config.toml
num_key_value_heads = 1
vocab_size = 31805
norm = "rmsnorm"
rope_fraction = 1.0
init_std_qkv = 0.0613
init_std_up = 0.0613
init_std_down = 0.005
lr_mult_qkv = 0.7
beta2 = 0.95
schedule = "wsd"
doc_mask = false
max_steps = 4044
Each number is 500 + 50 x the weight over its row's rms, rounded and kept within 0 to 999. Layers, rows and columns count from 0. Numbers have three digits each. The size before them is the row's rms in percent of the matrix's.

# layer 17 MLP gate, 192x64, rms 0.235, rows 0-191, columns 0-31
096:478482470450528511518562488419555517518460405438389502480570503517463552408575583501443535519490
106:554496538531511443554614427478545528515481500486506536497465466500453452487545585520540362489502
097:549571576454508533465426565402444519517469517493594515480515520563557506517433511480561535571482
096:420456563524455465528445512518582582497590514558464524607568564518514451419390418545531555466528
100:617494634428485511441538382472523471518552453515528506532517538479529501553512542424514519457524
102:516490467508433477520493550537529588494508498480556547560476488533437563358518484505474559409508
091:446550480540504508543435462435518529505482368424477507528442582487440556391540469519510469567510
104:539561567463492362447469450569595523498468529559395508479504481460436545531438509467552506493511
094:463503516490425510500391486540491540610460439479504450471558461459608402464466472486567467551515
108:481534553434507479533524559501456461510429609516517546516511521448488505508464439516494527543500
101:532483531530566515480541466402559463407488564484543509421542436586555499562383467445478452441479
098:518387514463472496548487574548516505483506497447552513527603431419459518468495487441534497435541
094:552473501545533471421622489494579499505497477530635452496495441492536586560512550572472403472479
095:499457455455392550527434550553562546576499516545544574492449466554469451478540447384493592417556
097:477546470476589472516512631471540479451401590535510484591498551472494525584521510539543511577594
088:527424505514450495516568496517400508461513510552522487516529540373535472541446574471476576532463
093:480432497557482534578531547419484498480435537500444463594564474498491435526501571562547592551531
101:549500514398515551530546520572521435481432534554440371483513404480580473489511537455510491463566
086:493529473515513544462564425456510497398475532516626502564431531504585518483558501600451483472442
104:475588470556536502587554503432474547484486487565587486504471546544420496449509547505455534518559
094:456576436557482496527555499515416531423488499489525581568439508508495404494463510474452500470476
110:487479674567445504562544495463522518419425534428486519603470512517543490510467471438552473508589
110:523354523474511508603548459499494500534486514534548522502526506545550502531442581532540519492477
103:493539524472494510448522412442462505504461523382529618471497482456572459466493596488520534404495
099:457488532490459460539494465515514565485497480455478618567374481475455506564555503513530523556527
100:480433461469542490497480442492509532518483450452493443379550484429569466523501472489478553487438
102:502486416448511545505576547524452533528498504532485581472464437473558436575460510489427523520508
111:537447456505551493489515554502493540384544491551442530456476464512569485506421486575503516569539
102:504438520451557533414572507495489499496599503467456523641608545532538471576506457479552504472505
105:465445570562493573500467496561423412536400534423547442436538553526459496408445534546474550515600
106:429494602534551457620537545495525557466469499507442549497478551550491489447505544512430507506613
108:508456539542508574568508574487513489471546457443495484520507563525437496526416615485492564511498
103:498474607538502516520462529533446605534488465572393512451540407570507480525440587455555512473491
091:521488542505504408486531574497512484473547546471492549523433502408613507494409547529554483509581
102:491524499517564502526472510492618514515519420484520526427477463423505476543569529530460553479442
095:539467434375488508513395466516474490499574413466494534523536540508570430367578481463489510487514
101:519472437560586483523412494475525491478486600531457521468491507569506514520411524431550539581598
100:511410581478575520541557417493583539369533579446514541449462528526466537398521413489499487467484
089:410468425472539572553463508494546533501511507573509451466526539493477417551482461479466511520520
099:519493549452479464372435527414477458504482482454488495551618513512586521411532559467432466555543
097:511475461526529512547610543441545529472468558469546425449450472435522466508383461388472473440578
094:504422500481492481509474563429533588428466531520493566496547459410482533482357501402515535464522
112:482476500575560488572506520616496499484374490503501544464486494483482438423423542494461557555612
095:547468479502493421536508558449558465446548579521630491560442488538465460487508454521497426525499
103:506576547555449558512511420528519544556471466557531398493554464491488393414563520413499500541482
091:435478437473494526509514529525534524458541527462475530449582476467519449520405528544567577424480
096:492542426527505548579494450464530459523491398462527439458402429430541495548458538531442530495515
102:518505441500487519493537562525429468523427454540465559553468421454465510517493526591468531471547
101:497570492437491498461577637572539577498583477538485489497607492430508524469491454461570607528521
090:511473505523500533551498411497541536439411507469458517365563419491466530539490380450537472502500
093:514452512572493599526514450541477542487443515498437529462504506436529460452449477504595463557459
089:565435533477519507469426460451460494537420450502452498534564492430427521397516463446500625456556
103:454457546421518556411521518547471551560460533608459493533524378479466412551471530522528515407405
100:407531522470482470512583597549544512543519517459531532540448376479396533486526500495446455465534
105:526541487440561470406477444416478517459563538490595534476445466520469403537499581521436606523528
105:384387530514478606498536512532495521538437489464605500510541493504438526516592484397489473470567
095:482457563474486406455501434400534532533490476539480578519443451535478487550516548487411466422476
102:500510460417575475512582527463514532564507561499458545566568539511480489516397527547521491554565
097:501535436484521551460623560535476499525533484578457432480486417563471358472415547547534497517491
109:484454482440504523570506619516526473527495597467464579573560485518543452467507540553492504514474
092:511490458490416423466479548475541557490502473546543502417437404465440531473544470475473599467563
093:488470506543546509529488526445435470499553498546546452395518526491458457544494550484521395508490
095:526539525412482525472604520535546597453538521425376596494439420493462576490468476524483511488401
087:504552437429512534538466453451493463524508536553550503449554579518401497463498471464537568452572
092:531471554406472468427488567518510606418486523428506514534522362465398488476538465437549418424524
097:425378551489435502541618488441510477548493430509424524561502517467546494399537510501477470445464
094:564424483506438462505512564448560541512515532453552429519349413548534422482490539407471551477486
090:472415512420444524570488422554562495528507533504498550499572505450517539463487483565449602441462
095:564504518501481464501496503478432480497457466509436452478498466566459610328440549472482494508541
101:468509599519506493550500537472603496591427415539519538515515453568443404415568564466452458542414
104:535508542538528436488512612419507527374455518530494515510499537539541441536469521473499515512474
095:466507545540475603578541518478543496395445475484621515512550484514493520445495546457504495491472
089:489512490517441475460367480526481494498522545566534484492549540526412541487490516563443545466521
097:602440506497475475529601456520436491553491473493503440478479544521477450462569500388467561464449
112:476455486495575583496545514441457566564501429451483549401545404487506475584478550430496514556499
110:537412391540516477473520531433460489491428484550472403506511454565499473501520514482509528471548
106:580539504495431610515513516447484524476493471408479519535524546465569388480389479542516545579492
081:425455521504479500543549472433512447508494436546585569498476504585526521522498506542504462561461
103:477504545491570441507512423437537493487517495398563509467444541518568507476515515453454514454522
095:506457437425540434485460546467518514413476468558543504588465547533456523519414552461508485446587
091:463451483533510478412508505467481465513518450477527509508540390540492436612493462394513577608463
100:507480451514556447456547511500565571495562521569510549434469505526434450477590517451487414534513
110:404475554554503431504501520472508499573524509548478493500527488525551483587544522433435524468527
087:469425466546554457588508562486527479567467510529468511590483472487541482516483544483522519462537
093:596491567514495497457487459461522529477506455464493639361489458537386497437441419557406524492470
105:486487489518529460518499497472498497537464457514643487476552427501410401454435480433509479497595
095:479525547485561453511436462551509463493474505466504598556565477489501512475588510504498542468561
099:541443516561542439438547532579496545477480579582499544547388488462465450541457517525498560534498
093:547466488391511543500515465461565542596523595509525499466472451483501411506519480549476425450495
098:474555539484503511482469564561590584424490571581484525512549520487595497518441474488588533498632
100:461583476459562412545481440427586500437551561550542533595424483583516381548525525551473558462495
097:455523562549503593451592519510454589535520488440530516512498437608412527540541496428526525559562
102:491513469539462486434557517463484626457448534486608464505485478501503494525439481594514532474508
096:438458509510454556493507552436532434486565529439551507537488462523465430452469445528533393519517
105:476558597513513444599555494521481456510460480567500494513493443502477461487448470487485480496527
119:497469531455461433549515557546529557591505539593540610544465548545473486477509463469587460514578
096:576587476502561494506514463562516576476556488505498453560518505392478507497549441399542433483514
096:486534504433530519411516493524528570466496522405496548488495496496526402449437495397598502387422
102:485442484483449594440517486511500464566491462394538510516507371471476541470496494471573530524488
102:442444525450528466464550541563553423500522408566521513517532481611544463395580523455472498507409
101:429519526562560468465573462442590505436454583489459540603547490430477406557439529507531486552576
096:426524539550521506429513539542560396512569514494476475479588467555466533536572473503436527441585
105:559491515459451573454579441462471485478506426507554504381526517568473385540511463344520505485469
093:521416512493494486476424472542533516482565554549618527509555606447446497573510579454489545419455
103:524524501489582496485585443453471503568500400485562432540545584545570480486465456465535562529471
102:494477521394539586478461522515576526516498470386474499529497448587525426523536481489490411545404
094:487562470489517494531525515462543515561489520487460477454625494462465578543495486374526565461538
101:472535508559469483543527451529514548471486532436480477555584397529513442411436625598556451470502
091:460508588538493476529521566437576479460465478492470463485433449474455504480515618565531433378438
105:425428510404432478575517574538476585515555455504455600525563421522546471492453478426455495564508
094:539440585525543373537471494515502587493580492533568533487537403500514498513491457393438485465452
099:469531595544523443568514426472505464491454421511458520572524524527532613461448523554507476586498
096:444531490520518575654469450489485486558430448530393599467548509503480460492565556516465434475470
114:400433482430363489500487583498523538580507459560444560578521526499487444531620393515454499543409
093:500482538505543483478555459559558544445415497478465585473470550415537386463466599501532464586517
095:394526486526529585629503492488510441524531417514507557508531485533539467547439512409461553560515
101:454399482545501527489558469502484524538580487389567477542513489428496436485453557413524435513426
102:582508533514536471434545537378488465468593515368498509568490343484530487499470520481606507459485
100:494441419518516477482495398514562494493545434472471492534519459523504500497432568518438607554500
095:572413503572421455563498582510519515507391438549487593506499490528497556453513536524436564537495
100:440507551456534518491507540435467449441408538527370514489445513611453447532410540496552581472549
091:366425579523642472402509462482436524455469570492490511476465580461556438448482511575541471477466
093:408467524431445587481466450438561600568567481466496495605567445460547455502516541475478532479492
102:499468495465564497556523501461501499495539540484419515521445471486528442603450508411548452495492
099:465579531568571402539522462517492561493442437496538408543453427424396582429477505535496520431505
103:673447475467497430557524515395523469499431524491528559504433452558461577447464574460492449574519
102:451471596469587492448538510438609562501426560423545546443435426601493500459464477493560514509519
091:459501492440416452583491468524563543454477516587445511552530486419384544555501568434540608504523
089:415588519442513423543558513392577537461578503480454551418503511487469491568475472485509507521448
093:454495475500438442540465531466542495383435446539514489496491499463493530469488481508527510532500
100:460515435420422495600537519555575545503537485496509464524487445511465439544465532482495447491523
101:471571552485525452538513490440508512460464424539506533497472480580400459514455511533396571555518
103:536534548604506533550484557518542460453493512516476500449480518406424526421492511509451476474521
102:540375569463496510581494467415526468515534557567536513380564490475561528531497407527424532516501
116:456454565437501559512515554458488581539520490474588573499421498521488436506486453434471538528485
122:468400478540536418523499494399553518386493525474488556429521522527530492504528476402507471554519
105:417476485500474569478553485463561418479559580437575394474623495477485523474564489472601533516417
095:471582513488481480497516455462514533464600429566546477542466416475484508431522519507579599398532
102:502530472482586511505543411488440500449485395530520561572521490550387497468514462430554459436554
095:533459463497484502494443449456553482472465484511489591589555531520544595532541492438474504610446
105:485419448457570348502544525455496575465565458535492523529534511502515498451474455517526490574562
109:438468648467476432543482459499534581477492496513465476489516579410443461548445438386553554567534
101:447477469495515440648421519432469443436478507471469473511580535444477460485515470514514562583450
103:570432539489480486487483564422418518427500430558568620451466522547424496527518502526392497509478
110:529546529404482554505594495469506462415501538488442566427550433493432495561548612546543514445510
091:479576451488576447514397565537578459514506568461464594493454513556462506499475530578599435470467
102:566478479425439544470528526464577495454480552496485473538533491527428499529535467459472568454554
094:427514498504577484533492548594555481514499517572455403505498479468435532562455487451554536476418
097:516478492444492442600590409504494525451501459440427554508429475445465516515472464467495528479496
108:530425562572500466580563601480505571488444452481456586561406558578578505478477526516572553486490
090:467463560537473497511544436417340514548487471473482462471477508493604510491521411472480517497485
111:501375436431520544508553559468515556562478506616497468513480480494492494512440488469481462450483
095:577492550442574570579538528502513543420501511509515489463477498375577502433539590528443512534565
116:489475627516530477508571487476532530495517448457583513508468548479545419445478467515468580512412
094:506499595522447537538581551452563503482462464516485487495583391531501417497528479587562458521476
103:528503491476535514353532511466545523565534484560442468536602602455536462460524472486532448430613
097:514526530535479521535521471445501481582422472481496435489496508466488535490503454473561424388531
096:520470541486470477492579499505446469389434555439492514420539512550498521539568524501474498503450
104:412447525418494465518597432491423529538553520533400503525472417583535468520478481470508523468593
100:460476602411475601468536521459486555470594523455535515476493557460489475414504468409550582520504
098:527502511535487429383590406431440465448489497532522543553491471508421432437517569504542499414582
104:602480453482564663513477449570514600570470431510433496560524483521495464551422534444443451516489
100:470520499491461509555514496470464561515450536567410604546495485559518613504547532489488576438590
100:558471501404521554505541545427502462430618490559493569508499480504516450498466553517469422510513
097:409524483539476513445507547485605522491607523482444506493605424493511508481506504439460528563512
095:532340545541489501460515560408559443549508530456450488484511564486531526535495507501512500601527
093:524480569518616444498487546536434628525486490620502430419429483436441546507492478474525508559532
107:519501445480529513491551555514570477552431444582525497521517442490446497598432525558418494546444
094:479452533494401476436463476439545515512402480529443559459525506504430500443550507490367484497413
107:470458536506490570514535520477484507530428515503492497503486465547445488570505527512519573371492
097:456487491552529456593540510497537445528468583530512470564513527550578523506525593469442497413531
105:429481483483516585474428506377542568514427478481551518493516524582446576557460565479523534545420
091:495492537567582541557483461528402484539442454518612528484505558570495474440423555475415485415475
119:481519522458506550521447479487526545592468420502501529423469456512549430533466541460502480434488
103:602438546509427652510560496490505518444525507447445578481587529476474516513568491522521538486492
108:556510551543415579550540587469487461507431419529573518500534457507423487542544553546592463565502
104:414479558538413558480537475464427477534579483453569541454484512435497482500542572388519566532532
105:471514467516505556544515554502541531455520505448470445558428536551388427492483500458415547502483
087:527489562451457537392497520486482456439441534607505609592538471560525558409481546529499466492563
133:540500450481568465501587431457490520536541466498440482528547493504486520613508619582508524533374
108:534535464428530548482513465524531495488533486462538586526478502450562540507445555573523452419498
101:573470577454460534459575462379532489331521488507526530452475462434519455512485448471510463533402
103:504472520499528409543577553553598459485498474496487530517343470484482530448491500430493476486434
097:488466573494545474547580514473516543516423594430536489483447505468583366512469441563426462560558
101:528479459512539533476663379529537480520467424453521542468584482481499445503454475465536456647457
092:452502498535545493534422410590412548545587492530457485642397456464441462486506554485509540482561
106:455573547462514342476516503411475542607520480497514463551478519522460395488472376505519517548502
113:532500481497442513567502419485501469500480488478563561399569451466502471477386526490478502586575
102:552498522491501542488544577467496453621548511520532505513565460608471486511563543459350475483512
100:576512547562435473493499501450501500504531461494524466497452461434434456483554475479635495508497
099:504492553539441553542397485543532517571532462530552591592436520468536454454457552489459605476550
096:434488567428562521600451463535492511452445461522550601509371465427578525485523434442435471490484